python train.py --num_hidden_layers=14 --hidden_size=384 --num_attention_heads=12 --num_key_value_heads=3 --head_dim=32 --intermediate_size=1536 --vocab_size=21705 --hidden_act="quick_gelu" --norm="rmsnorm" --norm_place="pre" --norm_eps=1e-05 --positions="rope" --rope_theta=10000.0 --rope_fraction=1.0 --qk_norm=false --attn_scale=0.177 --bias="none" --tie_word_embeddings=false --parallel_block=false --init="normal" --init_std_qkv=0.0355 --init_std_o=0.0 --init_std_up=0.0355 --init_std_down=0.0 --optimizer="soap_variant" --learning_rate=0.00258 --lr_mult_up=1.09 --beta1=0.95 --beta2=0.95 --lr_head=0.00374 --max_grad_norm=1.0 --warmup_steps=200 --schedule="wsd" --decay_fraction=1.0 --decay_shape="linear" --final_lr_fraction=0.02 --batch_tokens=[65536, 131072] --max_seq_len=1024 --doc_mask=true --train_tokens=454000000 --max_steps=4746 --dataset="wikipedia_en"
Each number is 200 + 20 x the weight over its row's rms, rounded and kept within 0 to 999. Layers, rows and columns count from 0. The size before them is the row's rms in percent of the matrix's.

# layer 11 MLP up, 1536x384, rms 0.103, rows 209-221, columns 0-127
106,206,211,211,187,227,205,207,206,232,199,202,197,211,176,207,212,177,179,213,225,206,199,185,179,224,250,164,200,217,187,235,193,194,222,182,167,194,174,218,159,181,204,236,204,191,184,227,177,191,201,147,224,188,199,198,190,209,248,182,198,196,193,185,182,199,159,206,192,163,201,200,191,212,192,194,206,219,214,221,190,188,208,192,185,186,159,224,221,190,178,211,215,234,206,205,216,221,194,199,155,185,198,197,191,194,168,202,205,219,231,230,219,191,170,219,175,177,240,214,183,212,231,188,172,194,205,209,209
099,236,207,215,170,191,169,207,194,145,193,224,189,207,171,236,205,219,181,155,194,192,183,197,184,206,189,216,197,213,243,230,188,219,152,209,233,210,204,214,224,192,214,203,175,200,196,202,219,205,209,192,186,184,214,199,188,201,188,218,192,213,184,195,211,205,219,178,196,193,205,213,206,226,180,195,177,201,178,219,246,212,206,163,171,211,191,163,175,214,192,190,160,222,212,169,196,180,203,167,184,227,207,202,207,180,197,192,209,217,153,175,195,202,161,212,168,224,217,162,205,234,215,191,190,218,197,208,197
101,216,219,162,204,235,212,199,185,215,186,217,209,179,213,180,172,196,216,226,222,192,190,193,200,186,199,210,184,166,145,215,176,232,205,204,198,185,163,208,227,215,192,183,188,203,171,217,179,227,226,165,197,214,199,221,183,188,210,181,198,195,200,175,202,164,184,191,219,170,195,225,217,216,181,202,174,210,198,196,247,172,198,188,198,193,215,170,192,184,217,190,242,178,167,180,201,224,197,184,200,190,170,229,206,166,194,229,195,242,224,243,183,190,237,204,217,213,218,219,222,221,211,199,172,205,183,192,170
094,182,202,216,206,226,261,187,174,207,213,196,195,239,193,186,190,182,178,206,220,223,189,186,188,175,206,175,190,196,205,186,233,233,197,182,240,213,202,210,216,212,205,198,178,195,201,207,202,201,200,203,232,201,195,176,216,215,202,226,181,210,163,186,207,212,182,193,201,197,184,207,198,200,188,227,210,185,177,224,193,180,202,216,201,213,200,186,218,179,246,178,212,222,180,210,235,222,154,208,181,189,217,222,184,189,192,155,211,228,173,214,201,223,218,242,188,220,217,189,190,181,217,222,219,191,238,201,179
097,174,179,168,222,218,220,205,155,197,166,193,205,204,203,221,190,212,198,196,189,160,205,253,214,200,226,240,190,207,208,187,231,196,182,173,198,211,206,191,177,168,198,186,209,209,189,187,165,157,193,199,197,195,198,188,213,206,167,171,181,194,206,187,202,197,201,186,208,217,209,215,190,193,197,190,193,191,198,209,195,224,204,209,189,205,207,216,178,186,221,204,185,196,174,193,204,225,220,169,182,197,202,216,201,203,199,194,220,198,192,212,216,181,210,190,195,190,202,210,199,185,218,192,215,244,231,231,168
100,196,194,175,167,208,173,168,196,213,238,174,178,177,211,171,210,168,256,198,182,221,200,194,193,188,179,227,211,207,205,205,193,204,189,198,185,208,206,198,218,185,210,212,184,187,213,175,216,161,183,210,202,211,237,204,191,199,236,218,195,202,180,212,192,219,182,199,199,194,189,180,215,180,156,169,174,231,176,181,237,222,208,200,196,170,185,193,200,181,223,165,213,220,237,212,200,196,191,221,215,182,192,210,238,199,189,198,236,191,232,238,186,196,230,241,178,157,178,192,202,168,193,196,209,201,219,182,183
093,173,203,213,201,212,198,214,171,230,203,201,216,196,246,217,210,203,199,195,196,213,197,196,204,213,160,171,240,202,186,191,217,222,231,203,176,164,182,174,168,187,155,204,214,190,216,210,186,173,214,165,184,204,184,195,231,184,224,185,227,202,253,185,212,205,205,201,198,203,209,187,185,230,177,216,205,184,173,200,180,202,197,189,206,177,161,186,195,207,213,202,211,181,189,169,183,207,192,194,178,186,184,153,204,196,212,198,214,173,174,208,216,224,224,219,205,232,217,184,206,222,213,184,212,217,204,208,207
089,209,198,221,146,169,198,215,205,186,196,181,193,196,205,219,219,194,216,175,175,222,189,196,191,189,203,198,214,212,202,191,206,192,197,207,169,207,211,181,191,204,217,184,216,180,172,213,226,170,198,208,188,181,199,187,208,185,204,196,228,223,178,220,202,212,176,239,214,202,224,223,175,234,211,206,207,215,171,196,191,215,215,200,236,232,209,195,204,184,218,217,227,196,210,213,195,217,197,204,170,201,206,198,216,190,221,207,188,226,198,218,212,164,177,213,174,192,209,201,196,163,189,215,185,156,211,189,206
101,180,200,200,206,195,189,216,176,236,203,208,208,182,184,238,215,211,199,204,214,177,199,216,210,180,207,200,178,185,178,181,228,186,212,194,204,191,200,192,195,194,176,214,228,209,216,207,198,209,203,227,222,198,195,207,199,226,172,165,173,195,202,170,212,230,204,175,180,172,207,195,230,215,240,220,151,189,205,206,166,201,218,183,159,188,216,184,173,203,180,180,199,174,211,226,213,220,197,192,196,204,203,215,211,226,215,213,203,214,229,180,201,211,189,179,227,215,184,203,205,170,230,193,209,188,178,209,223
095,202,184,191,238,193,197,185,192,230,190,201,221,200,206,181,166,216,186,169,180,199,221,195,207,211,161,195,214,176,200,223,224,175,200,182,214,152,207,230,222,188,192,204,200,195,200,224,220,185,198,213,214,187,181,217,193,197,192,207,206,228,232,166,193,182,209,184,193,175,225,240,219,216,166,185,204,184,204,203,215,183,176,194,233,179,194,242,172,224,211,214,184,220,185,236,217,212,181,161,213,189,175,227,206,187,249,241,158,200,188,202,199,196,186,237,186,202,218,198,145,184,206,238,251,183,169,199,248
110,204,198,196,181,194,204,170,194,195,186,193,194,224,211,238,204,219,198,142,245,166,193,196,191,213,158,198,191,214,281,218,205,182,182,222,208,220,225,198,211,200,185,196,172,208,220,208,232,184,171,182,197,175,179,194,206,192,208,165,197,200,217,207,219,190,191,171,210,206,194,211,202,209,186,214,220,229,231,197,209,227,198,233,184,200,236,180,196,198,165,191,179,210,205,194,192,174,172,169,231,194,176,182,180,207,177,188,218,219,188,197,204,175,220,202,222,184,212,193,175,174,192,179,210,212,228,198,182
096,177,187,202,201,182,191,218,183,209,226,186,174,200,200,193,219,196,192,191,207,213,227,188,226,234,228,185,214,200,196,211,206,198,192,175,227,200,200,184,199,200,207,199,200,206,177,176,208,205,207,170,200,234,210,202,234,185,185,203,205,189,218,224,213,213,185,178,201,177,194,222,201,202,220,224,232,200,194,196,183,175,203,172,181,194,216,209,203,193,225,212,213,214,175,191,174,237,214,187,248,212,229,179,199,199,182,187,213,238,218,202,175,201,211,202,187,208,197,221,198,243,187,201,201,168,206,210,211
100,184,167,223,210,192,191,194,194,203,157,185,225,216,206,205,184,183,194,175,197,163,220,192,210,230,218,169,205,223,201,235,214,169,198,155,186,199,193,234,213,217,187,203,191,196,169,221,191,165,211,178,231,192,172,212,198,196,199,198,206,204,216,193,166,184,183,220,212,239,217,239,219,201,164,207,230,187,181,207,211,196,201,169,213,198,173,222,207,178,179,199,185,214,191,195,198,177,229,195,197,216,199,182,173,189,200,222,241,228,188,191,210,162,180,200,219,190,193,159,202,235,187,205,180,185,228,203,165
# layer 11 MLP down (transposed), 1536x384, rms 0.101, rows 209-221, columns 0-127
108,177,184,200,205,191,213,167,222,196,204,174,246,229,196,278,176,197,203,223,205,207,181,215,202,224,234,185,178,210,235,198,219,191,199,153,200,209,212,194,187,234,232,172,187,174,182,197,196,218,179,211,184,200,207,153,203,218,190,172,210,201,196,195,216,168,205,217,210,165,189,205,232,183,187,187,215,165,199,247,234,191,198,213,180,180,227,186,181,207,199,173,199,188,207,217,197,218,186,201,188,198,197,204,193,184,161,223,192,175,216,200,169,188,238,174,203,229,210,212,209,189,207,216,173,199,187,215,214
097,214,223,206,216,181,179,204,156,213,209,218,228,209,212,169,186,174,158,219,203,184,207,213,214,215,189,240,192,211,196,230,197,228,258,196,206,201,189,220,185,230,198,193,204,214,209,194,193,198,175,181,181,161,177,200,204,177,219,213,236,221,192,162,221,197,194,190,262,160,183,206,212,192,190,210,220,225,202,185,195,218,181,146,179,206,186,194,212,213,199,236,173,224,191,185,178,243,194,212,188,166,207,182,184,213,205,201,198,232,182,193,219,215,199,172,182,198,172,203,198,200,218,209,209,206,193,226,211
098,200,185,204,182,181,222,188,205,208,215,201,214,203,193,187,179,172,188,191,171,212,254,224,196,165,198,202,237,249,207,210,186,187,209,208,215,219,216,183,202,180,196,218,214,189,172,189,164,208,217,199,223,216,174,201,202,212,237,184,185,193,215,184,182,205,260,241,232,220,173,215,239,217,194,172,226,175,217,229,183,209,238,200,190,226,194,205,203,195,215,228,214,206,227,180,194,226,176,201,221,213,202,207,187,264,196,182,217,174,203,194,179,188,208,179,207,191,203,164,162,205,190,187,209,208,212,221,212
093,198,216,215,211,226,225,194,249,187,176,187,195,215,214,245,199,196,175,215,202,224,177,185,220,201,213,221,214,206,226,193,188,191,191,228,201,206,223,205,201,219,217,200,205,205,208,176,193,184,167,164,200,189,186,211,210,243,210,212,210,188,227,215,182,194,252,192,230,195,228,183,176,180,216,175,222,196,191,212,175,186,200,213,206,200,190,207,224,191,216,164,193,214,193,229,205,198,164,228,193,178,189,224,196,170,182,178,191,216,175,211,220,221,175,205,186,203,161,202,149,204,198,188,195,211,233,217,188
098,212,196,229,222,203,195,213,188,212,195,214,183,215,212,223,222,212,191,212,199,222,228,210,213,208,204,186,221,207,217,215,226,192,183,168,193,238,213,186,168,203,168,197,207,203,191,194,213,193,197,202,222,198,201,249,180,218,172,184,176,185,207,192,208,204,203,172,199,135,195,202,149,160,178,194,211,199,230,217,193,247,136,205,228,169,186,175,241,196,196,184,215,198,203,165,182,206,179,188,202,205,162,179,190,169,162,183,177,194,228,197,197,184,220,174,194,188,180,204,215,217,186,206,207,216,196,218,177
100,221,191,189,197,206,209,228,227,164,219,200,248,190,180,211,217,197,213,229,174,184,213,185,185,201,195,187,212,214,215,207,154,216,175,189,215,171,173,203,188,220,208,216,206,204,206,177,205,162,232,213,191,210,229,203,230,213,209,212,208,216,181,243,218,207,226,210,206,216,225,172,181,193,219,214,229,200,217,214,212,198,201,206,196,184,175,205,184,189,195,162,225,215,236,255,202,241,208,234,226,214,162,226,212,192,191,246,213,221,196,214,191,198,191,231,179,212,176,168,221,187,177,206,188,225,179,233,191
092,195,197,215,218,233,202,183,194,167,188,178,185,191,209,184,212,173,218,201,221,214,209,206,206,195,236,202,212,175,193,162,225,209,198,230,209,188,187,218,189,196,244,221,210,190,154,212,195,185,233,195,184,207,204,159,171,188,249,222,163,223,190,173,201,225,186,250,194,201,200,213,192,204,206,199,213,178,185,202,186,197,199,227,196,209,172,176,201,185,191,163,223,149,189,220,173,191,209,208,186,185,162,204,221,190,224,167,224,194,207,182,193,222,226,235,175,239,198,168,195,186,178,213,257,222,206,199,192
096,183,194,222,189,206,190,234,189,209,173,197,199,209,197,209,187,199,220,228,213,162,203,158,224,209,195,174,182,186,213,158,209,197,192,220,181,225,190,221,227,185,235,219,237,172,181,176,198,225,179,224,193,179,216,194,186,221,226,209,221,201,183,196,184,204,188,235,174,206,209,210,179,209,208,196,187,207,180,197,211,166,174,181,224,216,218,242,193,180,177,169,197,195,186,230,210,229,218,220,214,182,191,183,191,206,209,211,201,218,227,228,210,199,216,175,236,190,229,227,229,211,206,217,221,180,224,158,210
102,180,183,228,222,240,185,191,187,227,191,194,213,213,213,209,220,190,195,204,225,200,195,212,204,174,175,187,163,203,168,194,215,208,205,177,224,164,180,185,168,217,184,209,216,157,204,205,206,178,211,192,217,202,198,208,230,185,196,193,202,207,208,202,181,212,174,183,177,190,196,182,207,221,229,214,232,223,202,196,215,152,170,233,252,219,175,216,211,189,208,154,215,192,187,219,200,242,223,186,196,196,225,204,229,187,222,203,226,205,180,187,193,219,197,183,233,205,182,230,180,164,148,172,215,208,252,200,224
098,208,193,200,201,176,179,225,214,172,219,232,180,205,218,172,195,205,155,173,211,165,174,223,191,203,222,225,193,190,174,209,221,194,208,176,221,196,206,195,210,215,193,205,211,175,203,201,184,240,192,191,160,229,205,201,204,202,188,216,178,217,199,188,191,226,214,199,206,217,216,202,191,207,178,215,212,217,208,211,193,217,184,187,219,235,172,216,189,214,188,222,197,175,225,187,207,196,192,207,175,229,205,231,188,169,180,198,233,174,159,218,155,208,197,195,211,183,139,187,212,199,170,166,175,220,195,188,209
104,208,201,211,188,175,171,203,231,203,176,182,183,212,197,232,214,239,208,176,226,181,201,228,172,245,207,207,181,178,184,201,203,214,165,211,174,185,177,228,188,218,199,220,213,227,183,217,188,240,180,191,212,186,193,156,221,209,203,221,224,234,220,200,211,164,172,198,218,239,189,187,197,192,236,245,209,217,217,222,210,176,181,228,206,235,179,180,235,207,230,160,189,166,152,199,181,171,227,209,206,214,182,153,191,208,242,202,215,222,149,201,166,204,215,194,206,168,222,181,195,220,218,160,215,226,225,228,224
096,213,199,166,234,241,200,223,207,188,188,193,219,185,229,167,191,208,200,236,215,181,202,178,192,229,240,186,188,187,194,206,203,215,208,213,157,193,205,221,192,229,189,216,196,171,175,244,187,215,176,190,216,188,197,144,161,168,200,210,194,182,161,177,186,207,201,211,183,201,221,178,189,185,181,167,196,207,229,183,188,185,204,227,179,177,185,197,192,193,198,177,181,201,171,170,192,165,163,187,196,173,220,194,180,192,212,205,200,223,221,216,221,189,198,202,164,177,186,179,207,197,238,217,193,209,205,207,187
099,248,168,224,208,206,170,240,204,198,202,211,197,197,220,215,191,177,207,192,229,169,155,196,186,221,180,192,218,198,169,203,239,148,200,207,181,189,203,216,176,191,168,210,205,225,193,225,217,173,196,212,235,167,171,236,186,222,188,192,221,162,199,204,178,201,165,216,207,163,201,184,206,204,220,227,200,181,175,194,195,199,194,214,187,181,195,216,201,183,184,161,176,222,197,200,197,208,192,199,207,185,227,190,183,183,188,207,227,207,190,212,187,212,190,166,208,236,234,174,222,223,166,210,218,226,184,239,168